{
  "n_layer": 15,
  "d_model": 160,
  "n_head": 5,
  "n_kv_head": 5,
  "head_dim": 32,
  "d_mlp": 384,
  "vocab_size": 2048,
  "activation": "reglu",
  "norm": "rmsnorm",
  "norm_place": "pre",
  "norm_eps": 1e-05,
  "positions": "rope",
  "rope_base": 71600.0,
  "rope_fraction": 0.5,
  "qk_norm": false,
  "attn_scale": 0.177,
  "bias": "none",
  "tie_embeddings": false,
  "parallel_block": false,
  "extras": ["local attention windows", "a smear gate", "LayerScale", "weighted sums over earlier layers"],
  "init": "normal",
  "init_std_qkv": 0.0395,
  "init_std_o": 0.0395,
  "init_std_up": 0.0395,
  "init_std_down": 0.0,
  "optimizer": "muon_variant",
  "lr": 0.00243,
  "lr_mult_down": 0.7,
  "beta1": 0.95,
  "lr_head": 0.00527,
  "warmup_steps": 200,
  "schedule": "wsd",
  "decay_fraction": 0.689,
  "decay_shape": "linear",
  "final_lr_fraction": 0.0,
  "batch_tokens": 16384,
  "seq_len": 1024,
  "doc_mask": true,
  "train_tokens": 106300000,
  "steps": 6489,
  "dataset": "wikipedia_en"
}
Each number is 128 + 32 x the weight over its row's rms, rounded and kept within 0 to 255. Layers, rows and columns count from 0. The size above them is the row's rms in percent of the matrix's.

# layer 5 MLP gate, 384x160, rms 0.118, rows 52-94, columns 0-159
size [ 95 104 103 100 103 104  95 104 113  84  97 102 105 104  89 100 102 103  99  90  97  93  98  94  94  92  96  85  86 108 105 101 103 102 108  92  94 106  97 103 109  97 106]
[[115  92 132  58 156 128  86 173 167 139  90 173  90 163  93 115  93 135 130 100 177 158 129 169 140 129 143 162 154  94 156 126  99 164 147 126 101 142  80 133  75  96 120  95 131  83 139  55 155  91 124 115  89 104 139 178 170  84 197 151 143 106 127  81 106 142 126  99 164  77  74  85 158 182 161 198  43 121 110  96 155 101 135 131 141 128 149 158 128 118 140  91 107 197  90 100 142 113 144 175 146 158 148 120 186 116 157 110 169 125 107  63  95 135  68 123 178 103 142 110 111 137 142 124  94 100 129  88 137 141 216 141 157 101 137 176  89  89 135 125 151 149 156 158 112 115 106 124  69 137 150 111 111 128 116 144 127 124  89 100]
 [115 139 139 144 102 153 102 150  70 161 110 148 112 109 124 148 124 102 164 121  25 157 158 107 103  92 124 173 105 137 105 151 130 130 103  90 181  87 123 198 139  88 130  65  77  57 131  74 162 109 127 192 164 128 109 115 137  89  89  86 125 134  63 125 190 137 194 137  91 100 179 112 149 103  99 151 116 125 189  88 142 102 127 110 122 110 178 105 131 138 125  82 130 139  68 139 162 118 131 169 162 141 122 121 123 129 119 141 137  92 116 128 147 164 156 116 212 172 166 124 156 136  63 127 135 113 108 174 121 144 148 122  98 127 106 117 105 121 108 125 173 157 141 129 107 111 131 118 102  98 204 176 165 147 163  84 137 180 207 137]
 [182 113 106 116 119 139 150 150 153 146 112 111 177 184 185 146 102 201 113 155 129 187 109 113 185  63  91  55 140 131 142 128 121 130 149  96 131 125  95 147 170 110 130  83  67 153  75 101 124 116 130 123 142 130 144 129 111 136  85 117 187 137 130 125 166 157 112 106 136 130 101 118 152 111 121 105 149  96 141 125 132  93 140 120 160 117  91  86 159 161 151 115 131 148 151 109 145 137 104  71 114  93 122 174 114  81  50 120 108 111  95 162 118 137  69 126  81 150 131  82 136 180 217 124 125 198 185 122 186 160 125 157 146 147 155 143  95 137 151  69 119  82 138 160 138 100 158 116 167  94 137  76  80 132 125  86  94 198 197 134]
 [110  64 104 120 150 124 127 124 145 116 147 157 149 115  98 147 107 149 113 102 173 119 113 123 108 171  41 101 101 114  51 119  84 132 117 128 167 129  93 127 212 114 127 147 168  65 160 181 136  96 159 123 134 114  96 128 142 136 128 130 128  32 205 141 152 169 126  50 123 113  88  77 101 174  97 153 127  86 129  74 136 125 101  94 136 132  84 138 121 164 112 120  67 125 113 139 176 117 112 119 176 103  98  84 110 128  98 130 117 147 130 161  69 121 146  83  93 177 108 150 140 134 129 113 100 125 178 166 118 118 104 129 153  55 132 117 105 137 136 149 197 125 135 148 136  90  90 147 106 167 154 140 194 198 108 193 113 130 147 135]
 [ 75 112 157 128 172 140  53 126  82 106 142  85  79  63 209 113 156 169 138 151  94 204 125 168  84 116 108 112 162 113  68  86 112 112 162 154 123 165 151  97 133 174 157 164 189 142 111 134 121 133 102  82 115 132 153 128 164 109  70  96 131 125  82 105 138 115 113 180  90 164 139 107 164 103  78 125 120 140 149 189 110 134  99 149 147 166 144 140 107 104 123 141  90 172 171 120  69 130 136 104 107 150 191 113 114 127 158 114 173 137 108 102 115 154 138 124  47 109 191 115 135 103 133  99  73 141 100 125 145 119 145 113 115 120  84 184 143 143 146 104 156 191 141 161 138 186 175 104 140 126 166 176 146 144  89 155 140  73 112 136]
 [102 126  92 125 150  94  91 110  97 121 159 177 175 119 163  87 138 170  66 132  95 167 163  86 169 178 159  82 159  74  81  86 140  89 170 152 150  29 142 101 136 118 116 128  92 136  37 108 111 106 155 127 163 159  41 141 143 128 145 175 143 100 129  83 119 115 146 117 150 154 154 131 176 156 147 175 132  95  93  71 126 143 115 158 154 109 132 135 130  90 108  96 118 116 153  81 135 134 152  43 181 131 133 129 118 102 119  76  89 160 116 152  90  98 114 154 157 145 113 128 152  97 122 135 105 104 158 144 117  91 152  54 181 170 159 184 114  68 107 122 130 122 102 142  73 114 102 126 149 127 125 134 114 105  86 123 170  95 114 143]
 [103 114  88 177  97  81 106 100 190 113 104 136  96 129 158 117 138 156  79  99 160 180 176 135 130 113 158 147 120 123 114 183 147 206 110 157 146 132 110 145 137 150 114 173 173 146 135 169 162 102  88 111 125  88 144 171 176  80  74 154 129 124 132 149 156 165 102 114 118 112  91 144 113 158  94 194 137 112 175 145 116 143 123  80 111 127 135 161  87 136 126 112 101 161  97 139 149 172 158 138 196 108  98 113 138 145 106 114 154 154 143 149 186 142 147 162 178 106 128 123  86 140 149  73 167  98 138 134 130 171 202 104  88 126 108 126 193 122 155 160 180 121 121 133 131 185 159  78  33  80 132 159  63 119 153 139 132 189 167 159]
 [126  97 131 154 137 130 166 151 136 146 161 113 157 164  94 126 189 154 129 122 134  97 183 153 108  69 175 103 147  88 107 113 133 173 135 153 129 106 181 132 147 142 117 112 176 127  89  91 138 145 126 115 149 146  89  73 116 157 113 175 126  88 140 150 145 124 133 112 147 110 120  65 136 141 159 134 142 159 105 144 111 121  84 127 213 130 139 153 158 130 106  78 152 136  93 128  71 106 175 129 121  99 166 108 163 162 174  84  79  69  90 186 138 119 115 124  95 187 172 135 143 114 212 114 109  78 167 150 100 203 109 163 124 156 151 158 187 204 136 120 142 158  90  73 141  51 174 120 174 147 116 186 155 107 134 116 140 154 137  89]
 [204 169 125  99 217 110 153  85 128 133 163  71 146 141  78 237 148 116 102 104 138 121  99  70 133 130  95 164 115 109  84  85 148 138 160 120 142  72 100 141 143  98 106 154 143 156 101 123 126 207 164 129 137 102  50 131 162 125  99 177 135  93 115 121 126 181 151 102 127 170  81 144 132  79  99  97 128  93 149 162 111 124 156 136 128 162 126 112 103  99 152 105 135  89 122 138 148  94 124 161  74 104 122 107  58 131  76 102 159 123 168 127 108 140 145 121 137  89 110 107 122 120 151  94 146 198 131 122 124 128 151 136 143 110 137 171 122 164 134 143 167 195 147 139 132 112 195 191 116 134  81 170 144 121 159 156  91 136 197 141]
 [113 143 149 100 159 140 169  76 128 164 120  52 136 102 161 119 126 121 166 163 115 172 181 192 173  86 171  76  72 183 163  86  83 174 152 159 142 144  74 116  43 125 147 130 115 127 139 145 141 124 188 136  89  86 108 162 145 137 132 144 124  69 148 127 100 144 102  95 144 132 109 116 143 120 144 116 107 107 127 169 116 118 150  85 105 177  83  59  89  98 136 177 101  90 156 123 153 132 187 102 110 150 129 126 128 126  85 184 109 120 129  89 180 140 174 145 104  90 102 149 175 108 136 195 145  95 168 177  94 167 118  95 115 106 147  98 132  83 186  99 121 155 176 112  90 102 105 142  88 136  88 130 149  92 102 118 170  97 115 153]
 [162 104 167 163 114  79  88 114 128 113  77 126  75 142 161 134 146 148 124 105 150 138 133 110 130 109  69 151 111 136 143 157 125  88  73 143 175 147 123 135 112 167 119  72 100 137 128  98 124 182 155 151  97 118  98 105 177 114 138 100  80 119 179 119 107 113  96 149  97 152 163 119  98 137 126 154  82 177 154 232 157 157  96 153 143 133  93 152 124 181 116 135 127 109 196 226  87 100  82 150 182 108 108 131 108  92  99 104  63  89 155 153 133 136  91  84 186  95  89 125 117  96 148 122 165 178 180  86 145  74 115 145 169  91 189 120 154  90 174 122  91 124 111  99  91 155 179 133 143 101 121 151 129 142 168 124 141 137 141 156]
 [127 125 103 161 126 114 137  82 134 146 121  91 123 110 127  91 121 166 101 168 137 109 137 141 139 116 133  74 139  93 105 134 107 163 179 167 173 137  76 125 155  75  87 128  77 148 131  95  82 225  90 142 107  81  89 150  89 111 138 117 189 148 181 181 142 137 102 145 129 132 138 121 128 154 158 127  73 140 126 211  93  94  72 135 159  71 179 148 149 104 151 104 131 156 147 122 136 113  78 136  86 102 101 145 133  97 159  73 167 149 161 133 141 163  78 117 161  69 118 121 162  93 155 118 155 160 202 135 187 125 101 204 112 192 164 128  78 136 128 193 108 122 124 113  95 158  90 161 127 146 147 137 161 113  70 153 110 133 135 144]
 [128 105 100 146 101 121 122 111 116  52 144 173 117 111 177 120 145 143 130 155  90 181 133 110 164  97 152  95 103 120 145 154 124 147 142 120 148  88  73  93 145 191 163 116 129 180 168 124 185 120 131 158 201 165 126 111 182 163 199 123  38  82 178 125 200 139 101 137 112 128  76 117 158  51 129 113 144  86 144 177  85 140 136 109 174 166 155 104 160 142 177  71 136 139 112 156 124  87 127  84 139 135 191 137 139 172 134 104 192  99 133 102 142 122 119 152 184 125  98 102 105 129  97 108 130 115 172  79 142 145 161 142 123 137  99 105  86 132 100 148 101 133 131 192 119  93  98 159 183 138 127  99 136 129 108  94 139 174  81 114]
 [147 190 134 153 146 124 125 114 105 104  48 166 112 151 160 144 123 115 145 141  76 144 181 170 126 137 151 180 114  95 103 131  73 109  84  42 159 153 109  81  81  81 119 125 152  54 178 175 133 106 141  99 168 143 113 114 152  90  60 140 126  42 129 143 119 161 151  96 168 155  71 163  96 152 119 119 112 122  94 133  70 117 169 104 134 126 109 146 160 142 162 169 112 121 101 151 147 129 133 115  93 130 118  94 171 164 129  80  95 156  98 118 129 127 171 118 157 155 138 195 114  86  97 103 140 227 190  98 127  92 195 122 113 134 120 139  94 103 117 110 187 137 138 148  99 118  88  97 147 143 142  94 127 165 154 129 104 144 116 103]
 [ 77  84 193 126 190 134 173 182 110 157  94 136 102 153  67 157  94 176 135 156 124 109 106 163 117 168 143 114 139  92  97 126  98 148 156 128 146 128 123 127 109 138  56 111 158 101 132 118 133 107 114 152 141 119  62  93  97 111 132 164 136 112 121 189 182 184 112 135 185 133 161 103 107 146 121 154 103 111 163 149 164  98  76 101  89  60 124  77 132 162 121 170 146 132 145 129 134 104 187 134 134 133 120  82 108 100 101 133 169 158 120  63 119  61 105 177  47 162 128 169 145 120 120 127  72 150  96 117 153 139 142  97 152 118 136 139  92 126 154 113 135  39 127  98 105 101 141 109  96 139 162  98 211 129  95 132  73 133 180 144]
 [165 168 184  36 144 119 133 132 130 109 118 138 147 162 150 116 165 159 129 150 124 111 164 141 103 126 141  89 163 133 111 133 162 144 104 102  91 153 149 103 139 144 123  98 159 130 175  88 152 160 164  89  75 213  98 166 156  95  83 199  79  94 106  83 150 129  70  81  96 103  76 128  81 142 128 119 157  89 100 139 162 173 120 168 156 187 116 151  89 101 147 204 170  99 182 109 132 135 106 130 153 156 117 134  61 132 161 146 114 118 136 169 125 169 112 114  56 110 125 120  89 137 110 151 152 154 155 147 147 163  81 183 141 107 135 166  98 125 143 151 125 173 104 164  90 158 172 150 182  94 127  75 135 109 126 151 151 137  71 108]
 [125 141  50 147 149 127 134 145 119 102  95 124 126 136 127  84  88 178 109 173  58  94 133 138 128 214 123 150 108  30 137 137 126 135 150 160 115 130  96 185 122 118 110 115  94 127 117 134 138 143 181 150 161 121 196 159 122 131 155 157 160  89 134 144  92  73  77 147 111 116 206  63 119  98 147 160 122 102 122 176 127 136 169 173 146 116 129 104 131 172 168 137 115 190 138 146  62  84 160 122 157  78 116 120  66 155 146 152 141 102 156 158 105 162  71 147 177  94 175 144 140 206 155  89 119  88 134 158 125  76 123 146 109 107 134 128 128 106 134 113 121 122 176 125 169 130 117  61 165 142 149 126 133 120 113  73 111 133 180 137]
 [174 142 100 130 110 116 126 175 141 142 123  94 160  46 122 160 182 103  75 130 105  81 151 126  58 187 114 181 128 145 122 161 118 126 148 144  99 218  90 114  71 105 137 130 121 113 134  83 171 100 104 115 143 118 121 104  95 170 150 157 124  91 104  93 124 225  81  69 109 144  74  78 167 193 145  63 108 124 148 157 128 151 124 135 109 133  97  68 139 120 136 112 133 182 112 108 149 130 130  86 124  70 123 122 145 135  76 146 124  96 145 152 125 121 157 130 116 110 110 141 100 153 109 137 162 110  69 121  99 129 135 152  60 150  97 186 171 152 106 148 172 100  98 117 142 104 184 140 169  79 104 121 141 135 104  63 139 161  98 126]
 [145 134 130  94 150 159 109 143 197 100 150 114 106 135 148 138 147 116 134 161 159 142 112 127 122 108  65 168 109 160 137  97 143 165 109 132 145 180 174 128 157 160 127 100  44  84  75 122 132  78 137 171 132 171  91 153 138 165 133 150  92 144 113  59 180 116  78 164 145  83 120  96  51 127 121 158 109 141  85 155 181 121  85 147 164 127 134  69 141 134 146  78 142  84 143 156  57  73 121 105 124  56 142  80 121 192 150 133 147  95 111 214  78 153 176 146  89 131 127 123 142  89  78 120 116 135 109 143 115 170 164  76  67  96  92 163 103 120  95 147  89 129 152 134 106 108 128  96 134 111 150 128 128 124 175 137 171 127 103 123]
 [149 169 140 150 112  61 138 146 120  94  97 152 156 122 123 157 125  87  53 122 167 111 118 169  76 145  70 101 141 162 133 169  88 131  91 139  97 114 162 130 131 131 177 156 130 146 204  98 185 171 168  52  76  80 140  98  97 106 146 140 109 131 136 156 108  80  99 138  88 102  54 112 154 188 137 170 109 150 124  70 140  98  97 134 158  81 103 189 126  58 148 122 140 166 128 102 128 121  79 188  95  98 142 113 151 127 117  74  83 162 193 134 113 127 183 153 114  93  78 145 163 168 112 136 121 140 124 136 137  85  93 155 140 162 111 172 156  78 153 119 160 108 159 155 128 138  99 144 168 153 128  91 148  96 147 102 115 115  97 136]
 [ 90 118 129 123 134 123 123 133  71 106  65 175 174 144 107 150 127 149 130 136 136 140 141  74 125 130 114 129 113 150 122  90 107 104 152 156 157  67 138 175 134  87 200 128  85 146 139 168 139  85 179 133  98  79 121 129 116 138 176 155  49  76  69 125 111 145 116  46 104  88 103 107  95 162 163 161 141  79 150 115 138 166 190 158 129  96 114 153 158 166 116 127 164 147 158 137 109 104 154 144 140 104 105 107 118  80 113 124  91  92 192 110 164 117 198 137 167  91 104 140 178 133 174 233 136 140 106 109 127 111 179 156 179 102 125 149 160  83 135 102 144 126 155 131 119 134 122  96 134 113  63 102 143 164 114 105 123 134 166  58]
 [112 173  79 137 121  76 147 145 103 129  49 135  70 189 151  66  97 105 108 122 109 197 122  72 108  81 164  94 127 114 112 155 100  80 166 148 170 143 100 135 157 213 103 153 133 164  93 199 141 127  93 183 141 155 121 126 154 153 119 169 110 130 155 121  99 109 149  81  89  97  68  92 169 130 113 149 136 118 125 138 104 149 158 143 123 151 115 124  62  83 143 144  68 167 171 163 176  91 135 149 154 142 124 147 181 100 146 150 139 123 159 150  79 129 152  77 162  89 163 121 162 141 144 125  97 126 109  77 120 120  46  70 157 131 127  71 147 110 157 134 130 128 122 139 111 127 151  71 118  73 109 103 128 141 168 112 102 147 120  93]
 [153 179 112 138 137 129 146 174 108 161 120 103 173 102 131  94 124  69 123 132 158 110 155 136 159  89 116 129  79 118 143 100 134  80 157 127 159 222 112 120 142 125  87 148 197 127  92 166 168 106 175 171 109 102 130 105  75 108 163 107  88 117  61 133  78 126 162  33 141 121 133 168 137  96 151 103 127 121 161 177 135 115 203  39 138 144 105 145 153 128 144 111 107 137 172 173 138 153 160 179 144 156 142  98 143 105  85  81 102 122 137  73 106 108 115  74 140 100 170  93 141 144  79 113 116 109 117 177 121 154 118  95  76 114 180 139 137 120 115 157 139 118 133  56 106 153 127 100  66 101 156  96 116 115 153 152 178 146  96 128]
 [140  56 112 120 157  86 152 115 214 102  85 106 118 143  77 135 150 185 106 100 126 115 136 159 178 106 130  64 165 164 199 177 161 165 132  94 144 105 134 120 120 186  72  78 147 137 147 115 161 160 120  86 137 145 162 116 145  51  92 103 114  98 172  68 129 178  55 128 158 135 129 142  83 117  91 118 142 124 158 211 143 118 158 137  96 128 120 126  99 151 116 153 146 160 172 161 159  83 116 129 107 125  93 129  73  45  63 154  65 114 105 116 142 167 125 103 128  98 151  98  90  77 128 110 116  78 129 134 151 154 163 127 144 158 116 134 179 103 111 162 139 147 127 133  95  99 142 116 154 171 115 118 156 144  99 142 128 130  97 152]
 [111 166 120 165  95 121 173  95 129 155  82  85 135 126 127 130  89 188  99 116 148 158 126 150 113 110 108 137 105 124 146 184 105 115 144  93 188  82  95 173 103 131 125 106 130  92 142 105  99 111 123 124 109 123 101  96 128 129 114  63 172  97 132 109 108 111 128  77 109  65 113 221 125 122  83  97 122  90 139  93 124 100 183  91 161 188 108 114 106  59  98 102 163 229 165 167 162 101 136 127 143 168 142 109 111 118 122 161 133 104 179  60 123 119 120 154 174  89 100 110 120  91 147 112 136 139 112 111 162 100 125 134 119 151  90 107  82 172 134 174 149 122 111 118 103 199 107 138  96 103  88  83 109 161  76  97 106  78 199 164]
 [171  91 122  65 160 105 150 131 125 126 151  89 116 185 151 113  91 183  87 169 138  85 101  76  79 119  74 168 159 134 121 139 150 107 140 145 128 167  92  99 120 146 148 121 158  94 136 146 126 157  72 105  87  24  49  91 137  87 112 133  76 191 119 156 129 174 150 145 100 173 105  97 115 104 119 150 118 151 142 117 129 125 199 182 143 126 120  90 180 181 190 140 125 159 127 158 121 182 169 126 181 131  84 100 164 167 128 120 119  85  86  79 162 166  91 151 136 119 117 120 119 115 147 123 147 168 148  97 119 119 106 139  84  74 109 136 107 129  89 122 107 140 200 124 151 145 148 102 129  93 188 157 140 160 104  99  98 109 111 137]
 [125 177 125 123 105 115 101 117 143 200  66 148 114 139 152 118 121 122 139 131  86  95  74 102 116 186 101 115 119 152 117 151 129 169 101 106 114 107 105 104 160 127 110 145  63  73 158 113  77 163 172 170 176 135 115 104 116 121 157 123 139  33 114 163 111  81 125 111 174 129 238 109 114  98  93 121 169  75 107 102 174 100 150 159 125 129 110 131 160 141  92 130 129 168 159 101 138 121 114 130 180 108 106 129 101 139 142 185 107 197 139  85 112 115 108 115 102  94 160 180  93  53 126  83 143 166 148 110 153 137 142 174  62 161  83 138 134 149 146 163 155 102  89 154 125 101 140 133  89  74 121 113 169 129 123 112 115 196 103 166]
 [121 141 180 114 104  94 129 144  80 145 157 111 152 132 128 131 155 103 150 110 196 116 130  94 133 147 111 144 139 162  83 119 126 126 153 116  99 142 161 141 146 189 117  88 140  62 128 114 122 149 145 147 127 164 107 159 146 135 171 178 118 111 153  65 139 127  73  95  62 102 121 108  91 131  64  86 121 106 133 171 142 163 142 108 148 149 120 129 121 171 141 153 124 146  63 137 143  64 141  68 109 144 150 127 138  79 186 129 159 128 123 124  77 178  87 150 123 128 127 117 151 113 121 131 115 179 189 142 129 121 132 130  24 182  69 134 107 168 168 146 133 149 146 173  87  96 208 152 112 184 152 125 102  76 187 132  83 124 166 206]
 [121 137 154 140 156 150 149 112 162 119 169 129 149  90 129 170  86  81  89 124 112 139 162 111 175 182 164 129 152 116 178 117 133  78 157 158  84 109 171  64 118 116 153  92  87 112 170 116 112 106 108  90  38  95 119 102  73 116  69 136 143 205 183 140 117 130 112 107 145  96 197 114 115 139 154 113 137  83 128 151 117 133 190 135 163 120 106 107 156 176  74 117  87 155  99  72 152  80 129 110 175 113 146  90 137 107 164 107 161 115 135 181  69 161 110  79 128 120 155 118 120 116  83  99 205 135 196 158 148 128  90 137  88 157 103 132 125 128 135  93 156 152 102 112 105 138 116  80  84 125 155 126 139 117 147 150 192 114 154  70]
 [120 154  78 110 189 157  72 185 127 107 113 118  82 144 161 112 146 156 152 124 129 174  86  85 111 118  95 142 116 111 147  70 139 119 131 127 106 119 157 150 178 146 133 159 162 153 122 158 152 129 128 116 112 137 108 171  84 128 138 106  60  81 157  32 121 122 135 108 111 155 110  88 185  55 178 106 127 146 130 117  98 101 183 114  62  75 180 162 146  80 146 125 121 135  99 131 162 114 110 160 175 132 135 135 106 123  92 134 116 131 106 108 153 108 103 111 113 166  64 112 126 168 134 169 144 201  78 112 188 119  87 144  43 138 164 146 186 129 146 147 123 126 161 136 137 134  68 148 142  76 110 140 174 146 125  86 134 171  97 186]
 [154  90 174 133 110 143  90 101 125 127 109 125  81  89 126 148 206 111 172 126 114 148 107 198 161 127 136 109 111 123 117 132 107 123 124 116 140 176  86  99 134  95 157 128 103 178 161 164 165 147 159 126 187 125 131  57  81  86 145 188 171  88 152 107 111 106 117  60 151 107 116  47  91 113 132  98  84 184  88 117 139  89 102 158  87 157  85 144 113 167 139 124 117 125 157 130  38  90 144 138  90 119 140  87  78  91 130 116  95 112 104 155 152 152 136 161  79 134 166 134 157 131 137 132 122 150 128 122 127  93 107 166  87 101  53 160 133 149 150 148 188  88 168 136 154  84 123  97 145  96 168 134 152 131  75 196 118 144 179 101]
 [132  69 132 150  68 126 150 171 130 136 123 113  66 154 148 162 100 122 103 125 155  66 128 105  71 162 181 160 134 128 188 147  84 106 129 142 154 141 129 154 144 180 162  78 155 122 150 105 127  97 139 135 114 114 108 104 111 147 121  98 135 129 126 127  98  85  96 139 126 159 124 118  36 100 113 177 117 102  89 141 122 181 105 112 160 132 119 106 175  46 175 184 109 132 143 119 151 128 166 173 142 141 107  87  70 107 100  64 119 109 170 183  95 120  96 158 170 124  92 128 123 133  67 140 134 136 115 162 151 133 104 111  96 114 136  92 120 129 148  84 172 178  78 144 192 130 157 119 118 131 196 176  97 189 118 149 110 223 126 104]
 [179 133 118 119 158 153 112 180 130 185 132 121 125 176 133 207 103 159 135 104 166  84 105 166 118 101  94 111 139  85 142 118 125 163 150 156 129 125 120  58 208 138 168  85 125 172 131  67 144 124 114  91  60 120 116  82 115 150  98 130 107 154 141 121  95 133  88 168 167 165  91 116 161 169  67 143 110  93  81 191 120 113 147 108 140 178 128 109 153 177 103 146 127 158  72  66 147 108 149 136 126 103 137 113  96 153 132 107 109 140 166 154 115 184 134  87 182 116 203  80 146 185 191 141 112 121  83 112 149 156 133  92 101 160 136 131 110  97 145 106 152  53 143 151 118 132 122 117 100  89 110 149 109  70 116 139  63 120 118 146]
 [125 109 143 157 100 148  93 129 154  89 133  77  88 124 100 134 127 177 144  81 133 163 128 121 127 144  63 130 173 154 121 135 105 134 158 119 115 108  33 111 136  64 105 110 117 139  96  75 119 202 108  86 126 137  91 102 132 171 165 123 128  85 100 128 212  77  89  88 151 128 150  76 117 124 143  97 180  86 170 118 105  97 139 115 131 117 151 168 121  55 141  68 145 102 144  54 138 107  87 174  86 158  78  86 132 153 119 117 121 110 114 152 131 152 104 106 117 147  77 155 134 138  84 156 140 121  68 136 168 170 120 113  97 165 163 153 117 143 154 179  87 107 163 138  55 118 162 140 113 100 131 193 132 124 166 144 128 178  99  86]
 [174 194  98  99 128 141 127 180 172  97 133  68 131 106 108 147 130 105 100 102 111  72  99 119  99 131 119  98 151  96 134 126  86 170 124 139 184 158 153 101 204 119 134 105 158 153 124 123  60 136 134  87 138  56 158 100 105 114 132  68  95 137 170  43 127 143 129 187 121  67 128 242 121 134 150 158  97 130 103 154 190 120 105  76 161  91 162  93 141 104 151 116 141 121 152 117 137 130 153 137 176  47 147  78 102  64  99 145 139 114 153 178 132 144  77 127 162 120 142 135 147 132 111 138 133 144 121  95 152 177 150 135 161 160  79 179 109 149 128 127 121 114 167 139 134  68 102 172 119 152 131 102 127 124 150 124  98 141 105 117]
 [148 125 121 109 158 111  82 105  83 118 115 152 136 115 163 139 127 106 154 112  72  93 135  86 134 128  75 171 118  92 131 138 112  87 106 246 102  91 148  69 115 175  86  95 154  92 162 134 121 155 119 106 116  87 125 139 112  98  88 126 139 100  98 124 194  99  87 114 122 163 138 128 161 155  98 144 151  86 181 168  49 123 124  90 202 170 101  88 140 140 109 115 150 130 126 178 154  88 105 144  88 112 157 162 137 128 131 120 108  75 110 179 119 159 109 124  94  96  57 163 164  71  73 159 103 133  88 102 147 127 126 142 117 108 111 115 114 167 122 144 157 115 165 140  77 103  97  98 112  41  99 181 143 161 139  96 139 172 153  99]
 [ 57  75 139  93 182  87 127 155 146 130 116 108 172 160 101 111 152 115 105 139 225 106 121 146 104 182 128 147 138 105  72 119  87 130 147  89 124 158 114 128  89 135 110  93 171 147 158 115 133 111  50 145  90 139  96 158 135 159 112 120 106 131 141  78 166 171 117 183 142 146 159 122 196 144  79 139 182 104 133 126  93  44 145 167 107 159 146 112  93 153  83 146  99 144 133 139 119  70 104 120 193 151  85 103 196  88 194 110 164  92  92 106 110 115 185 138 143 145 136 134  88 176 103  98 155 134 113  98 124 121 131  76 154 138  98 131 123  79 147  85 190 101 154 127 102 171 160 154 138 191 137 126 122 138 114 113 140 116  91 130]
 [137 159 107 132 132 116 117 157 109 115 157 126 162  97 143 176  93 146  76  61 134 156 164 144  97  63 115 162 127 149 104 155 130  79 110 127 127 150 115 109 139  84 151 131 118 153 109  59 143 219 179 107 135 150 136 123  94  58  80 172 102 159 136 148 149 149 124 124  88 194 107 162 142 146 102 164 160  87  58 145  78 128 142 121 195 126 127 157 127  67  81 136 108 145  90 110 132 106 121 164  88 121 114  68 163  93 146 161 118 138 170 129 135 143  89 130  94 118 120 123 139  98  72  90 103 148 196 188 123 105 105  89 103  94 121  99 130 101 114  81 125 142  92 127  90 107 130  86 110 152 174  71  45 114 155 140 154 136  69 151]
 [123 126 125 107  95 126 106 120  96  75  66 120 154 102 107 182 101 132 129 131 137 107 131 166  99  89 147 151 113 142 127  89 153  95  95 125 177 164 161 102 114 137  90  74 157 156 174  84  93 118  88 127  80 182 136  94 107  91 164 152  62 149  83 102 147 118 184  52 153 112 147 115 106 110  76  87 113 142 158 118  37 141 117  92 167 157 145  96 143 140  64 115 104 165 152  90 152 107 105 159 145 137  73 167 127  78 121  89 114 125 167 149  95 130 150 101 131  62 127 147 148 153  89 152 200  73 110  99 163 151  76 117 170  82 125 113 151 118 119 133 162 117 113 140 163 115 149 100 139 132 175 191  73  90 139 139  92 180 159 120]
 [ 90  80 152 158 172 139 134 147 123 103 146 102 123 133 164 115 143 149  79 162 123 148  84 118  96 129  97  99  99 116 115 156 146 126 165 131 183 181 127  99 120  87 175 137 118  90 155 159 154 170 105  30 127  82 122 160 172 124 166 112  81 112 152 149 137  98  44  94 172 113 138 139 150 108 128 141 144  91 100 141  90 168  94 134  72 131 131 133  81  79 102 114 114 127 106 117  50  57  39  80 176 123 124 146 135 148 124 102 115 113 150 146 123 132 128 138 196 114  95 101 143 149  81  87 189 107  81 170  96 126 118  77 166 170 112 114 134 107 141 154  98  78 124  73 143 121 140 104 117 119  84 194 123  74 152 114 114 159 125 111]
 [194 143 141  80 123 131  93 139 163 134 154 166 104 151 159 113 133 163 108 131  74  97 149 172 119 138 134  64 111 118 112  36 192 118 153 104 118 153 181  88 101  99 149  70 117 107 128 126 116  82 114 106  80 113 108 181 109 107 146 176 107  93 154  78 134 112  88 170 166 118 120 121 114 141 132 201  99 179 120 171 132  18 114 139 112  92 161 130 148 100 126 168 108  66 101 137 137 139 161 157 174 106 120 134 125 140 155 161  68  87 114 180 141 115 144 126 116 118 134 149 136 161 156 170 131 137 134 100  88 123 171  83  56 137  97 136 118 114 181 122  98 125 112  66 140 132 100 116 120 163 165 134 185 169  96  91  85 105 163 134]
 [116 104  80 102  71 122 120 153 189 134 132 121 123 116  90 159 121 125 157  57 153 108  90 147 128 150 154 105 158  95 108 130  75 124 135 173 119 101 111 125 144 153 104 175 153 161 196 130 126 180 137 128 151 110 106 189  64 175  70 138 121  82 118 136 120 115  90 155 173 171 107 107  78 174 132  98 112 109 165 122 108 163 141 100 169  89  82 191 111 115 173  97 180 110 140 106 163 118 143 150 110 140 147 126  25  65  89 124  91 151 139  97 133 167 174 135 132 116  68 148 155 153 108 133  84 102  92 149 110 189 133 108 119 105 185 142  91 129 152 121 162 127 124 129 124 195  97 162 147  79 109 163 108 167  91  92  93 164 132  89]
 [146 124  70 147 129  85 141  96 110 122 159 136 109 123 118 124 161 126  64 148 135 164  88  67  93 157 135  63 120 145 114  89 121 110 137 110 143 117 124 109 177 103  92 106 118 143 133  69  68 207 155 144 133  73  88  97 147 108 103 165 108 163 121 115 133 107 137  99 142 130 154 102  89 124 107 121  75 121 154 109 154 156 162 154 180 116 104 140 112 111 189  59 143  77 108 139 110  78 132 144 181 113 123  75 157  80 122  74 117 133 122 124 148 175 138 195 174 166 144 106 104 131 177 143 170 103 175 120  71 115 122 228 162 155 156  99 179 136 154 105 122 110 137 139  88 121  50 208 151  88 124 151 132 164 113 129 126 118 146 147]]